{"norm_eps": 1e-05, "beta1": 0.95, "weight_decay": 0.049, "schedule": "wsd", "decay_fraction": 0.726, "decay_shape": "linear", "final_lr_fraction": 0.0, "batch_tokens": 32768, "max_seq_len": 1024, "max_steps": 3220}
Each number is 128 + 32 x the weight over its row's rms, rounded and kept within 0 to 255. Layers, rows and columns count from 0. The size above them is the row's rms in percent of the matrix's.

# layer 8 MLP up, 576x96, rms 0.22, rows 536-568, columns 0-95
size [113  97 104  93 103 118  90 104 100  92 105 102 102 104  96  95  85  84 101 108  95  92  95 104  95  96  89  97  87  95  90 105 115]
[[161 102 180 126 112  52 143 118 183 172  87 172 143  88 125  86 177 158 136 154  99 110 147  97 112 151 123 100 146  78 126  97 120 156 128 161  93  98 214  93 196 106  71 137 114 144 176 141  88 117 145 139  97  93 146 169 136 144 189  91 118 145 129  97 135 155 125  94 112 202 112 180 102 155 158 130 134 104 124 139 103 130 155  88 143 123 107 151  61 167 127 117 108 158 158 120]
 [122 178 114 158 130 171 132  78  76 128 128 121 172 144 160 173 111 109 156 102 133 146 106 154 142 132 163 118 109 136 134 131 125 118 148 180 123 134 110 123 130 131 114 142 146 150 214 109  86 189 183  94 195 126  87 156 140 176  87  87 154 162 173 120 142  84 153  90 113 101  51 130 136 160  99 161 142 168  48 106 125 188  97  99  89  99 125  88 166 112 117 150 120  94 164 106]
 [195  87 119 103 136 131 104 131 163  97 137 149  82 146 147 125 114  87 169 165 147 130 153 117 152 138 106 137 144 146 126 151 103 178 128 156 157 105 164  78 156 151 155 133 145 110 142 111 126 145 112 104 127 119 110 183 137 155 135 144 131  73  67 181 158 147 155 110 164 160  71 149  99  85 176  81  93  56  78 126 112 171 123 190 120  83 103 100 120 191 159 129  67 128 175 194]
 [176  93 195 133  97 100 149 129 144 152 113 104 107 187 111 103 135 139 124 106 165  96 117 152 145  57  92  77 124 108 167  83  90 117 140  93 110 124 137 149  15 131 124 141  90 108 163 104  81 138 194 141  96  83  62 149 129 106 182 150  87 101  83 137  98 122 119 130  99 107 161 120 130 123 136 102 155  95 138 185 157 168 148 148 116 104 182 132 124 116 172 145  93 142 118 157]
 [102 146 110  65 109 132 161 109 113  86 155 116 148  71  93 135  69 120 101 122 129 104  82  79 130 152  78 165 153 122 139 141 117  99 133 120 124 155 193 142 130 116 137 121 116 139 108 100 145 124 183  52 106 119 149 110 104  75 129 150 158 100 133 181 119  97 104 192 234 160 112 126 143  85 101 145 178 150 145 134 134 138 131  69 104 160 127  96 129 161 144  88 136 149 155 210]
 [176 146 170 193 146 133 104 128 160  95 158 114 140 120 121 149  96 172 179 109 127 154 143 152  91 104 116 138 161 120 157 154 139 141 116 112 143 175  21 157 106 169 105  81 135 155 182  92 140 144 125 108 144 103 152 206 128 150 108  98 176 140 178  87 115 153 112 101 124 102 147 122 151 125 124  70 181 116  98 138 164 154 175 138 189 165 133  94 157 130 121 175  74 105 154  82]
 [154 177 131 143 137 133  57  58 169 117 171  92 117 154  77 134 149 146 120 115 131 162 165 135 134 126 135 179 179 116 106 157 161  93 110 148 137 112 160  78  88 110 141 114 128 136  60 148 163 100 119 138 169 100  98  94 123 149  27 145 140 120 122 136  91 137  89 190 110 142 103 100 121 107 176  99 150 164  99 115 191 105 137 114 145 167 179  83 132 125 187  79 119 123 157  98]
 [131 173 104 147 178  97  94 170  91 158 141 170 127 132 116 156 121  70 134 135  79 103 101 140 179 147 182 110 105 119 111 151  73 142 143 173 147 114  95 137 136 132 120  87 113 187 132 152 171 138 139 122 119 120 107  92 117 149 105 127 205 123 135  95 139 138 121  78 143 144  26 147  74 165 149 170 161 109 110 102 115 163 179 188 153  92 119 106 125  86 118 178 145  76 142  75]
 [133 127 100 147 115 112 166 146 131 115 121  85 138 188 111 139 108 194 147 155 158  98 157  68 110 186 180 123 122 159  93 110  68  81 186 112 134 125 145 114 149 175 135 111 180  73 182 111 121 142 117 129 144  97  85 159 145 126 131 142 100 107  84 116 126 181 105 146 166 154 104 160  96  36  82 108 111  69 107 150 145 142 163 205  93 113 139 124 101 105  92 107 132 166 129 121]
 [131 117  62 110  88 170 114  71 150 138 148 168 129 118 131 105 139  83 114 121  98 110 106 113 174  96 160 135 147 156  73  99 124  88 137 146 126 122 117 104  92 123 142 104 128  90 142 141 166 130 135 118 109  84 174 127 152  95 102  91 115 117 124 116 118 120 102  74   0 125 118 165  97 143 122 191 103 117  91 136 114 168 109 188 139 141 151  93  90 189 116 113 187 139 158 181]
 [135 157 129 144 167 102  83 116 124 193 149 130 132 144 136  98 104 115 131 167 142 131 136  74 151 109  52 159 126 150 173 128  63 106 107 151  69 153 125 154 141 127 193 146 130 109 107 133 171  70 132 119 149 115 114 138 167  86 106 136 139 195 129 119 151 110 110 110  73  93  90 135  94  58 119 143 102  94 161  88 138 148 162 190 205 154 160 144 121 158 159 177 177 150 159 160]
 [169 147  99 168 144 140  92  99  93 132 112 116 207 110 145  98 100 193  98 183 113 132 132 104 172 102 169 120 100 126 158 117 113 121 147 204 170 102 167 179 102 155 111 125 132 134 128  92 107 171 162  79 108 113 137 139 169 110 102 133 175 125 144 133 152 134  92 146  60 131 120 172 137 113  99 173 122 133 123  85 143 219  85 158  51 145 129  93 166 112 119 123 133 140 142 184]
 [104  93 151  86 102 167 114 102 183 161 137 118 150 109  58 136  49 139 189 140 134 134 129 154 173 167  96 149  91 127 176 138 130 119 147  37 175 107 155  78 170 106 114  79 161 111 132 183 121 110 145 147 185 142 138 142 169 116  81  82 154 141 156 127 126 138 132 126 143 152 101 115  73 138 152 114 144 127 111 123 143 101 129 171  72  69 110 117 109 136  65 117 104 122 186 142]
 [ 87 130 122 124 113 130 113 146 129 164  45 195 168 152 126 124 110 118  88 124 114 135 136 126 164 112  51 123 132 100 116 155 163 104 149 164  64 156  65 139 165 163 167 161 115 148 120  86 158 119 156 171 136 149 121 127  92  88 126 140 101 146  84 191  82 157  98 128 153 138 120 150 106 185 103 155 133  76 124 123  91  66 172 123 180 105 115  79 146 169  94 172 137 161 145 177]
 [140 113 142 152  39 121 140 107 171 161 118  42 129 107 185  93 119  88 140  97 124  93 117 151  94 120 127  98 112 188 125  70 107 156 121 136 161 161 112 160 119 111 152 179 165 154 125  76 155 145 139 138 102 108 115 157 144 106 101 178 141 186 182  99 124 121 160 108 171 141 161  85 162 190 119 142 145 130 122  73 135  87 109 110 170  79  79  60 141 119 160 113 137 139 115 157]
 [128  87 154 167  98 117 160 137 163 164  98 152 132 110 123 105 125 106 147  91 135 118 124 124  80 140  88 155 183 177  94 168 100  97  93 118 128 148  97 118 125 123 164 149  83 122 158 191 116  91 176 123 117 168 133 132 117 168 149 203 149 159 122 194 152  96 133 121 149 117  65 107 164 200  69 139 146  98 111 118 108 122 173 173 149 175  73 140 190 113 100  63 100 113 103 139]
 [154 173 223 129 123  97 159  46 118  90 135 159 139 171  88 117 162 203 126 116 165 149 121 118 146 121 112 143 126 133 106 148 107 122 164  99 141 145  80 129 124 111  90 160 167  97 113  85 165 125 130 115 143 172  85 101 159 128 161 168 168 141 171 136 111  58 144 132  91 116 186 126 136 109 120  79 132 104  79 145 112 131 175 129  82 145  97 146 143 216 119  90 101 134 118 170]
 [ 51 124 117 108  96 144 172  99 162 100 137 164  57 135  98 133  94 119 174 116 110  77 113 136 103 187  69 142 149 140 148 169 100  67 144 163 143 182 148 114 124 103 116 115 166 140 117  93 163 113 133 130 122  74 132  91  85  97 119  97 104 160 139 123  81 151  71 107  92 139 143 118 149 131 125  69  73  70 151 155 104 145 113  76 137 161  58 147 127 172  89 119 106 151  93 107]
 [149 154  79 102 133 126  57 119 107 162 117 159 180 162 103 178 119  84  92  87 125 143 157 121 114 132  68 173  80 117 133 185 121 102  98 168  95 116  70 123 167 184 136  97  95 156  81 146 108  90 123 175  95  85 143 109 129  93 189 150 122 114 128 122 110  94 110 122 159 169  93 124 191 168 118 110 118 111 183 156 126 165 136 128 106 150 128 177 101 160 117 160  51 125 104 122]
 [120  40 170 151 130  77 119 103 156  99 109 134  63 101 112 101 147 122 136 162 136  94 159 137 136 171 142 124 161 112 127 145 129 163 166  87 165 101 179 163 173 133 139  79  82 127 164 140 130 135  79 126 165 149 165 125 144 144  51 120 136 122 100 131 181 137 164  84 161 144 125 166 102  82 153  96 175 132 106 158 200 124 140  99 121 143 142 113  99 224 112 132 162 123 109  83]
 [109  75 116  88 132 173 119 121 140  72 116 181 141 156 132 111  94 135  94 106  98 116 135 110 107 113  71 127 151 107 136 118 106  89 171 110 175 138 159 194 162 164 150 153 157 113 107 101 135 115 193 158 108 106 115 164 123 131 102  81  66 183 138 166 132  52 132 141 198  81 170 133  60 101 146 132  53 183 127 150 122 167 116 145 139 148 132 146 125 158 145 155 112 153 107  84]
 [120 100 137  99 136 100  72 179 176 110 138 201 169  60 109  90 179 106  67 145 148 128 116 123  63 107 111 168 101 134 168 163 171  95 162 201 157 128 130  84 164  89  93 140  79 141 115 138 138 134 138 150  79 152 126  74  76  95 141  66 147 160 151  74 150 111 117 141  92  88 151 143 154 120 157 126 160 131 116 144 168  95 160 112 128 167 152 113 106 166 135  97 108 137 121 126]
 [186 128 104 159 123 120 116 134 103 105 109 219 169 126 186  75 149  74 141 119 110 137 104  79 117 129 149 171 121 136  54 120 162 133 134 120  97 128 170 145  99 103 137 106  82 124 129 160 155 181 130 125 141 138 103 129  99 124 115  86  88  94  77 111 160 152  73 126 146 165 100 164 111 116 124 135 100 117  87 214 129 215 157 104  63 134 143 129 113  72 157 119 133 146 132 101]
 [131 122 122 115 117 126 177 113  93 139 161 149  82 147 163  86 162  93 127 117 138 105 199  95 101 166  93 124 168 154  32 143 138 125 139 169  89 140 143 159  67 117 128  57 144  97  79 119 141 135  94  82 160  95 151 143 161 147 117  83 125 141 130 126  87 138 123 181 182 176 143 168 131 117 111 178 102 162  67 134  87 156  42 158 110 111 119 109 104 159 122 141 124 130 164 110]
 [175 104 163 137 158 191 174 168 171  76 111 112 125 148  90 128 153 132 127 121 131 136 114 102  78  98 125  58 140 135 122 137  92 104 109 108 150 154 145 122 114  77 162 122 134 114 165 110 119  76  68 120 138 126 210  84 116  98 162 130 143 122 161 133 238 142  73 106 110 138 148 160 100 104 152 148 127  94 125 106 136 111 123 115 101 134 189  74 115 103 131 101 167  67  86 168]
 [161 160 141 124 101 128 178 131 104 127 102  89  88 203 181 129 112 157  91  68 148 134 137 133 112 136  92 148 168 139  69 177 134 130 132 183 127 115 117 126 111 132 143 125  70 112 148 147 102 198  98 111 153 131 173 136 148 182 143 107  81 184 116 145 122  86  70 127 134 114  83 139  89 135 190 165 148 131 173 107 150  89 128  92 114 170 117 196 118  81 153  65 158 136 146 152]
 [140 179 109 103 170 111 121 102  89 117 104 162 136 129 159 185 115 135 158 155  84 123 165 129 116  96 204  99 110 118 129 135 124  89 102 135 145 129 147  94 102 116  97 135 140 153 122 124 149 162  81 116 107  53 107  77 106 165 154  69 115 135 127 182 141 102 102  79  46  89 145 195  91 196 156 129  96 136  94 114 168 158 140 129 124 174 124 128 106  62 123  72 160  84 125 126]
 [ 88  80 176 175 109  95  73 127  94 162 193 149 133 140  85  72 119 153  83 129 136 161 143 170 135 129 123 133  82  76 112 101 109 147 160 100 160 118 158 104 136 137  83 142 134 134 154  93  75  99 136 160 109 127  99 174 115 140 119 122 120 112 138 148 142 118 109  71  88 136  72 125 151 187 142  60  63 102 116 147 135  74 103 157 116 140 190  88 118  93 119 126 151 142 184 194]
 [139 126 106  77  74  60  62 163  79 155  97 124 158 193  79  94 130 159 125  78 129 162 103  90 115 107 108 108 108 141 206  85 130 107 116 114 144  69 121 136 132 147  86 163 168  67 107 103 142 136  64 131 109 145 130 114 129 128 144 122 166 133 134 175 122  85 154 152 106 123 120 107  86  85 155 172 131 103 131  73 107 178 120 122 124 151 158  75 188 159  99 117 124  91 131 155]
 [125 116 226 143 140 142 189 161 123 135 129  67 154 122 122 199 144 100 128 151 122  94 140 122  92 177  71 130 194 107 132  79 125 125 117 116 119 145 138 195  98 141 129  63 121 123 125  57  90 116  86 104 146 145 160 133  89 154 131 120 160 210 102  95 141 126 138 105 149 114 124 131 159 178 143 145 156 134 120 104 170 207 171  90 123 121  92  98 164 114 111 143 136 146 151 118]
 [124 114 128  45 143 114 169 137 110 133  59 158 136 129 135 171  96 112 121 146  91  85 144 148 133 131 113 163  71  77  80  16 131  90 130  78 134 182 129 152 113 137 162  92 147  74 108 118 192 188 125 171 123 127 156 126 105 101 184 125  96 145 137 146 166 121 115 116 163  96  85 150 139 104 140  75 136 120 119 107 157 162 143  91 145 174 120 100 108 144 151 171 153 154 133  98]
 [138  82 202 121  92 146 228 152 143 113 167 159 140 121 190 116  70 135 106  93 115 150 103 115 151 163 103 154 121  91 113 203 128 143 126 148  92 142 155 139 141 129 107 122 104 136 103  79  96 138 137  83 113 207 149 129 110 101 136 130  79  92 129 164 135 110  95 104  89 143 150 157 117 106  73 151 101  92 165 122 173 124 136  98 171 131  84 189  72 178 113 135 125 100 158 113]
 [131 138 145 154 133  42 114 156 120 170 102 151 132 105 160 147 115  90 126 131 103 175 124  78 137 160  92 111 115 114 131 167 113 159 165 134 135 103 105 122 174 172 186  83 130 155 141 152 135 103  81 155 136 128 137 109 190 199 150  62 180 167 161 107 174 158 134  87  89 110 179 165 111 139 132 133 109 134 108 118 137 139 136 139 132 162 129 108 129  36 115 162  87  95 200  80]]